Weights of a small transformer language model.
Architecture: LayerNorm before each block, learned positions, biases, tied embeddings.
Training: a variant of SOAP for these matrices, 219M tokens.
Each number is 50 + 12 x the weight over its row's rms, rounded and kept within 0 to 99. Layers, rows and columns count from 0. The size before them is the row's rms in percent of the matrix's.

# k: layer 8 attention key, 256x224, rms 0.11, rows 193-239, columns 0-31
# q: layer 8 attention query, 256x224, rms 0.108, rows 194-239, columns 0-31
k193 106:44 58 59 53 63 53 37 52 43 39 55 43 49 38 66 41 39 32 58 56 67 47 40 33 55 55 52 47 52 53 35 35
q194 100:41 48 59 35 61 67 44 69 47 72 53 60 55 52 61 22 54 46 55 64 63 44 47 45 61 42 38 67 50 43 46 40
k194 103:55 68 73 58 42 56 65 51 35 51 57 45 68 45 37 38 43 43 39 47 32 64 54 56 44 56 44 51 47 62 51 48
q195 089:39 58 59 68 46 60 64 56 53 33 52 54 44 42 37 43 72 61 63 37 53 60 54 57 47 63 47 62 77 43 53 51
k195 095:41 65 69 36 38 50 41 38 42 48 48 59 45 54 56 57 48 51 57 60 39 59 42 37 71 36 27 40 22 43 47 59
q196 096:50 55 55 56 40 49 37 48 44 41 66 37 42 58 57 64 47 51 47 47 62 43 53 48 43 50 66 45 32 53 40 45
k196 099:51 60 39 30 66 34 31 55 56 62 52 59 51 49 53 53 64 53 56 54 68 55 23 39 28 38 42 46 28 36 52 54
q197 103:46 64 61 50 41 66 50 67 69 38 42 45 48 59 79 41 59 55 56 64 52 37 49 59 34 58 56 70 38 43 45 31
k197 096:60 46 62 53 47 44 44 39 37 48 59 46 50 53 49 50 48 57 47 51 36 69 62 60 41 64 40 46 46 43 65 62
q198 094:43 46 47 54 31 58 50 40 63 35 58 43 49 46 83 39 44 51 27 60 49 55 67 37 42 41 44 41 44 51 64 44
k198 095:56 47 60 39 64 58 66 53 56 45 49 44 57 48 40 32 34 45 69 39 60 36 34 59 39 34 56 49 38 44 47 55
q199 096:36 54 56 54 70 59 38 59 47 43 48 44 59 35 53 50 50 34 39 37 28 42 46 30 60 61 52 62 44 47 41 58
k199 092:58 34 34 50 55 45 22 51 42 65 64 77 69 52 54 53 42 62 74 72 46 54 57 50 59 62 50 51 72 49 58 46
q200 098:45 40 77 50 38 36 67 55 64 52 67 42 74 49 35 43 49 43 54 38 30 66 54 47 48 51 56 69 44 50 50 64
k200 098:81 45 30 33 53 38 63 59 40 45 57 59 50 19 51 50 38 79 79 53 63 54 62 39 59 54 33 53 53 53 50 56
q201 099:52 57 54 39 91 42 52 36 55 46 49 27 61 43 44 33 52 52 62 61 48 32 56 50 42 46 51 63 62 43 49 61
k201 096:49 54 42 50 43 43 42 58 34 54 47 44 61 36 39 51 23 47 56 50 65 36 54 61 70 58 47 48 45 47 46 58
q202 092:29 52 53 51 26 46 43 59 48 39 47 54 34 50 44 74 41 45 29 39 65 20 32 61 43 51 35 50 61 61 59 25
k202 091:61 57 37 31 51 43 55 41 36 40 46 48 35 42 65 57 68 33 36 41 49 38 47 43 42 45 47 38 48 41 62 44
q203 102:56 76 52 63 42 43 63 63 55 65 52 45 58 61 63 41 40 45 50 52 58 48 67 41 63 51 65 45 36 69 58 49
k203 101:63 56 42 49 50 79 62 43 42 78 47 43 32 52 60 44 43 27 44 52 42 55 62 56 55 44 59 57 38 66 54 53
q204 100:39 27 39 75 55 58 53 64 50 48 45 53 25 53 45 35 32 48 42 68 55 59 67 38 22 45 55 53 29 42 29 39
k204 105:42 57 47 44 50 48 58 51 64 39 41 36 52 55 28 33 53 64 41 65 28 48 39 33 58 51 61 39 43 37 31 44
q205 096:76 54 52 57 30 68 71 52 43 38 68 55 50 49 16 43 64 72 61 60 65 58 53 56 49 46 66 50 58 67 55 46
k205 099:48 39 64 55 39 72 58 52 54 56 66 49 52 26 36 65 54 52 70 46 47 52 70 44 56 43 46 52 59 58 54 48
q206 093:45 44 82 35 37 43 48 42 34 44 57 52 60 66 48 54 56 74 51 36 40 51 49 70 33 43 32 44 62 47 36 66
k206 096:61 52 43 47 38 23 43 58 50 77 45 60 49 57 67 62 52 70 48 38 42 52 64 46 59 45 43 28 42 39 43 38
q207 097:57 40 41 54 54 48 53 57 39 30 53 38 58 74 40 53 58 38 42 47 50 51 45 32 30 60 61 52 64 75 50 67
k207 096:46 48 47 15 44 55 44 33 58 39 38 53 56 39 55 54 42 68 67 60 48 62 60 58 50 38 45 55 47 45 67 49
q208 098:41 59 33 52 38 58 52 59 44 37 67 47 67 53 45 59 36 34 49 62 59 54 39 39 53 35 64 37 39 31 39 56
k208 095:51 53 56 61 29 55 54 46 55 66 62 61 42 40 56 29 36 30 61 57 65 55 41 55 59 48 55 59 36 65 40 46
q209 099:58 53 50 52 50 32 54 54 66 65 95 61 65 40 42 56 57 56 38 54 63 73 50 57 61 45 46 57 39 66 63 73
k209 098:42 53 39 55 36 47 51 51 44 45 56 48 67 72 46 33 34 36 53 62 42 43 59 45 35 40 63 37 48 70 41 60
q210 095:47 59 56 39 49 43 45 66 52 35 58 41 36 48 46 53 68 51 43 54 46 59 42 48 52 52 41 49 44 55 43 29
k210 098:40 62 53 46 54 50 67 55 51 54 64 62 50 39 66 35 51 42 65 39 33 77 70 51 39 59 53 47 72 46 51 40
q211 108:47 54 59 51 55 62 46 50 28 53 40 44 46 57 33 32 58 87 37 46 70 68 34 69 53 47 39 64 54 56 51 76
k211 106:49 39 96 46 40 64 29 41 52 54 39 60 56 69 73 58 54 27 59 40 51 52 61 61 43 41 58 54 69 38 53 48
q212 101:50 46 49 50 46 33 37 41 81 45 29 61 58 66 42 41 45 65 58 48 38 45 45 42 51 54 59 53 53 49 40 39
k212 101:73 47 67 59 62 52 77 36 36 45 50 46 54 61 48 74 52 32 86 51 66 61 69 40 55 43 67 59 40 64 50 62
q213 098:40 66 36 57 48 42 30 50 53 46 47 56 45 27 52 65 34 74 47 54 34 62 32 57 28 54 41 38 38 48 24 71
k213 099:55 45 62 56 46 38 57 59 31 65 12 79 41 52 41 62 40 72 41 42 60 36 42 68 65 44 58 48 77 44 45 47
q214 100:60 54 62 46 40 37 45 53 53 45 48 48 65 40 62 44 39 60 73 53 67 47 47 51 45 46 54 48 17 42 50 59
k214 098:42 44 62 52 24 56 37 63 50 39 57 69 61 40 55 50 49 66 47 47 37 81 33 69 44 55 33 56 61 71 47 42
q215 102:45 52 71 46 65 16 67 60 63 54 54 60 45 55 57 48 24 41 48 47 27 52 56 60 54 52 40 69 72 54 45 43
k215 102:51 45 42 24 51 49 49 29 34 51 50 48 42 20 47 30 53 54 42 30 58 40 44 49 35 65 35 39 43 20 41 57
q216 098:64 44 55 45 68 56 68 43 54 24 56 40 42 57 43 36 49 55 47 50 56 65 44 67 41 51 52 60 64 57 59 60
k216 101:53 60 40 40 46 51 46 56 42 44 48 34 54 49 69 79 74 46 33 49 52 26 37 55 63 45 50 53 62 62 62 69
q217 094:39 43 61 58 40 39 51 47 54 73 59 41 37 45 33 33 43 41 78 51 60 79 51 52 34 50 27 36 63 55 37 44
k217 088:53 22 51 34 62 56 63 46 57 81 58 75 42 40 31 46 53 63 40 47 39 58 56 49 66 67 47 73 51 49 57 28
q218 092:63 64 49 54 58 52 47 55 60 45 45 63 46 54 56 46 60 47 37 70 50 55 45 55 72 50 25 61 74 42 44 41
k218 097:43 51 84 64 69 44 45 60 49 60 49 43 39 50 54 48 51 45 52 60 33 53 65 51 45 70 61 52 59 54 42 53
q219 090:54 55 50 27 73 64 70 39 49 50 26 48 46 61 44 53 49 39 27 66 53 50 47 57 47 41 61 45 56 64 51 45
k219 098:39 64 73 45 64 48 63 61 43 54 55 63 68 48 59 43 34 47 55 65 44 54 29 63 49 65 48 31 52 27 50 47
q220 097:42 54 63 54 53 57 63 27 51 47 50 57 62 61 46 53 55 65 59 61 54 43 54 54 38 46 58 60 55 40 46 46
k220 098:40 60 57 46 59 36 50 46 50 51 73 58 40 38 59 46 36 37 41 76 53 57 46 28 51 34 59 65 58 58 24 74
q221 095:31 44 53 49 58 59 51 50 71 24 65 45 34 64 44 33 57 53 43 49 36 68 49 59 54 58 44 55 39 36 48 64
k221 094:58 51 48 50 42 61 38 49 66 35 46 49 31 53 64 42 42 33 34 51 45 50 33 56 40 67 40 52 58 56 57 69
q222 096:69 72 46 66 71 33 56 30 39 50 58 38 46 61 38 37 70 40 26 68 58 56 26 30 27 58 38 30 55 19 54 49
k222 099:51 50 40 33 45 68 34 72 37 65 47 64 34 34 49 51 59 50 33 52 50 34 41 76 57 40 77 51 59 46 44 41
q223 098:50 71 30 56 49 73 66 74 68 59 61 64 34 33 47 44 47 47 56 54 51 33 51 38 53 54 53 57 49 58 63 64
k223 092:38 60 44 63 48 54 75 47 54 49 70 48 52 56 31 47 59 32 58 26 37 53 53 38 53 42 46 34 66 70 52 51
q224 093:54 68 66 46 34 54 48 55 53 71 39 51 45 61 44 70 40 44 65 46 50 74 41 61 49 57 57 42 25 43 62 55
k224 094:48 59 77 63 77 67 60 50 56 38 49 37 52 56 60 41 48 31 51 49 22 64 37 41 49 46 54 60 66 54 75 54
q225 110:45 62 51 45 54 50 44 48 39 43 59 66 79 40 68 66 47 55 51 49 47 33 55 68 52 64 40 39 64 46 49 66
k225 098:34 46 66 34 55 41 55 55 46 60 36 51 34 70 63 61 38 47 60 44 38 55 41 41 32 61 45 51 64 51 58 53
q226 098:38 47 34 45 72 55 65 54 51 45 66 40 52 49 49 24 55 51 54 35 46 62 66 63 56 59 55 46 30 51 59 52
k226 102:50 50 33 56 41 46 57 74 58 42 53 32 60 44 42 47 46 38 53 62 25 66 45 39 52 39 52 55 54 38 53 46
q227 096:29 38 55 54 50 50 62 58 50 54 60 68 38 65 64 52 50 46 56 44 56 55 60 64 47 36 47 64 49 52 49 37
k227 094:44 32 44 62 33 31 42 45 51 47 41 35 62 50 58 66 41 50 45 39 38 57 44 61 46 24 52 17 63 52 45 58
q228 099:53 45 50 62 62 18 53 46 50 33 47 40 44 42 51 36 45 62 55 76 51 31 50 77 52 53 48 40 58 42 51 73
k228 099:50 47 36 17 66 51 38 44 53 46 47 67 61 65 46 49 62 50 14 38 61 63 27 46 48 68 51 54 60 43 40 57
q229 099:44 56 56 38 40 40 53 40 84 52 24 60 45 60 74 48 53 59 46 59 41 46 43 50 47 45 64 62 62 29 57 39
k229 102:53 35 56 38 64 21 33 38 30 49 52 49 46 29 61 48 62 48 36 50 75 49 23 60 52 48 47 53 32 35 61 42
q230 097:42 44 50 55 40 56 62 59 27 40 30 62 62 59 47 42 35 54 58 37 32 64 54 52 56 32 69 35 53 38 68 56
k230 093:51 60 50 42 74 30 50 42 43 33 51 40 53 27 60 42 40 54 38 48 61 34 40 46 47 56 51 57 45 57 37 32
q231 100:38 34 50 59 62 51 29 48 38 60 46 67 31 48 41 59 42 53 58 47 49 56 38 62 61 68 39 52 73 32 54 49
k231 098:53 51 45 40 49 50 29 35 59 66 31 50 41 23 57 49 66 38 62 40 62 35 46 69 52 38 28 31 47 25 40 41
q232 094:60 50 46 60 51 46 55 44 37 53 37 47 47 55 58 50 22 44 46 48 32 38 49 50 43 37 79 54 78 40 39 72
k232 095:79 53 65 35 45 48 39 67 45 47 52 25 44 38 32 47 70 47 46 58 60 63 60 45 49 57 60 34 49 34 45 52
q233 094:73 39 53 50 52 66 50 58 70 58 53 44 61 44 54 55 49 42 54 49 37 47 42 45 47 50 38 48 37 48 60 77
k233 092:28 56 40 62 58 48 57 60 57 42 50 36 53 24 55 59 66 51 41 53 46 59 74 45 60 82 53 63 65 49 62 23
q234 099:27 49 43 52 39 50 54 63 45 53 25 47 42 23 26 35 63 48 51 53 61 49 47 61 38 54 63 74 29 46 35 26
k234 100:58 21 41 76 65 54 42 39 23 58 52 57 27 31 38 50 42 49 69 50 32 44 40 47 62 55 53 62 46 61 51 61
q235 101:40 48 52 69 55 49 54 29 40 36 42 34 36 63 36 44 47 58 40 36 36 52 41 52 41 55 55 33 28 67 65 56
k235 093:33 69 41 43 35 55 51 42 59 33 75 53 30 53 46 56 67 39 50 50 60 67 59 53 66 44 55 25 61 48 77 76
q236 096:68 38 70 36 51 63 34 48 44 56 64 55 71 49 56 50 44 47 33 60 50 39 68 56 38 54 66 59 71 58 77 73
k236 099:65 42 64 38 55 70 46 52 54 47 39 49 36 73 59 47 65 43 62 59 48 57 54 52 66 44 17 44 38 68 54 33
q237 096:46 60 38 37 56 52 56 45 68 52 44 48 49 55 37 67 44 65 57 57 39 41 66 38 47 45 63 65 50 52 59 38
k237 095:39 43 32 44 34 65 60 47 38 64 73 52 46 43 25 39 60 45 36 49 40 46 50 54 45 48 48 53 65 37 45 69
q238 101:63 61 59 64 35 72 30 55 58 46 40 57 56 42 51 59 58 50 64 60 38 37 64 38 52 41 55 46 31 57 48 39
k238 095:27 31 39 39 45 54 54 45 45 36 55 42 59 52 46 59 49 40 53 56 35 75 95 42 50 65 65 37 58 51 64 24
q239 103:51 31 64 41 33 63 48 58 50 66 61 47 63 34 59 51 40 42 55 53 19 69 64 58 44 41 34 28 48 47 46 36
k239 097:60 45 32 61 62 48 70 49 55 43 47 59 63 56 49 55 58 62 61 53 60 68 44 41 58 45 62 40 33 44 64 41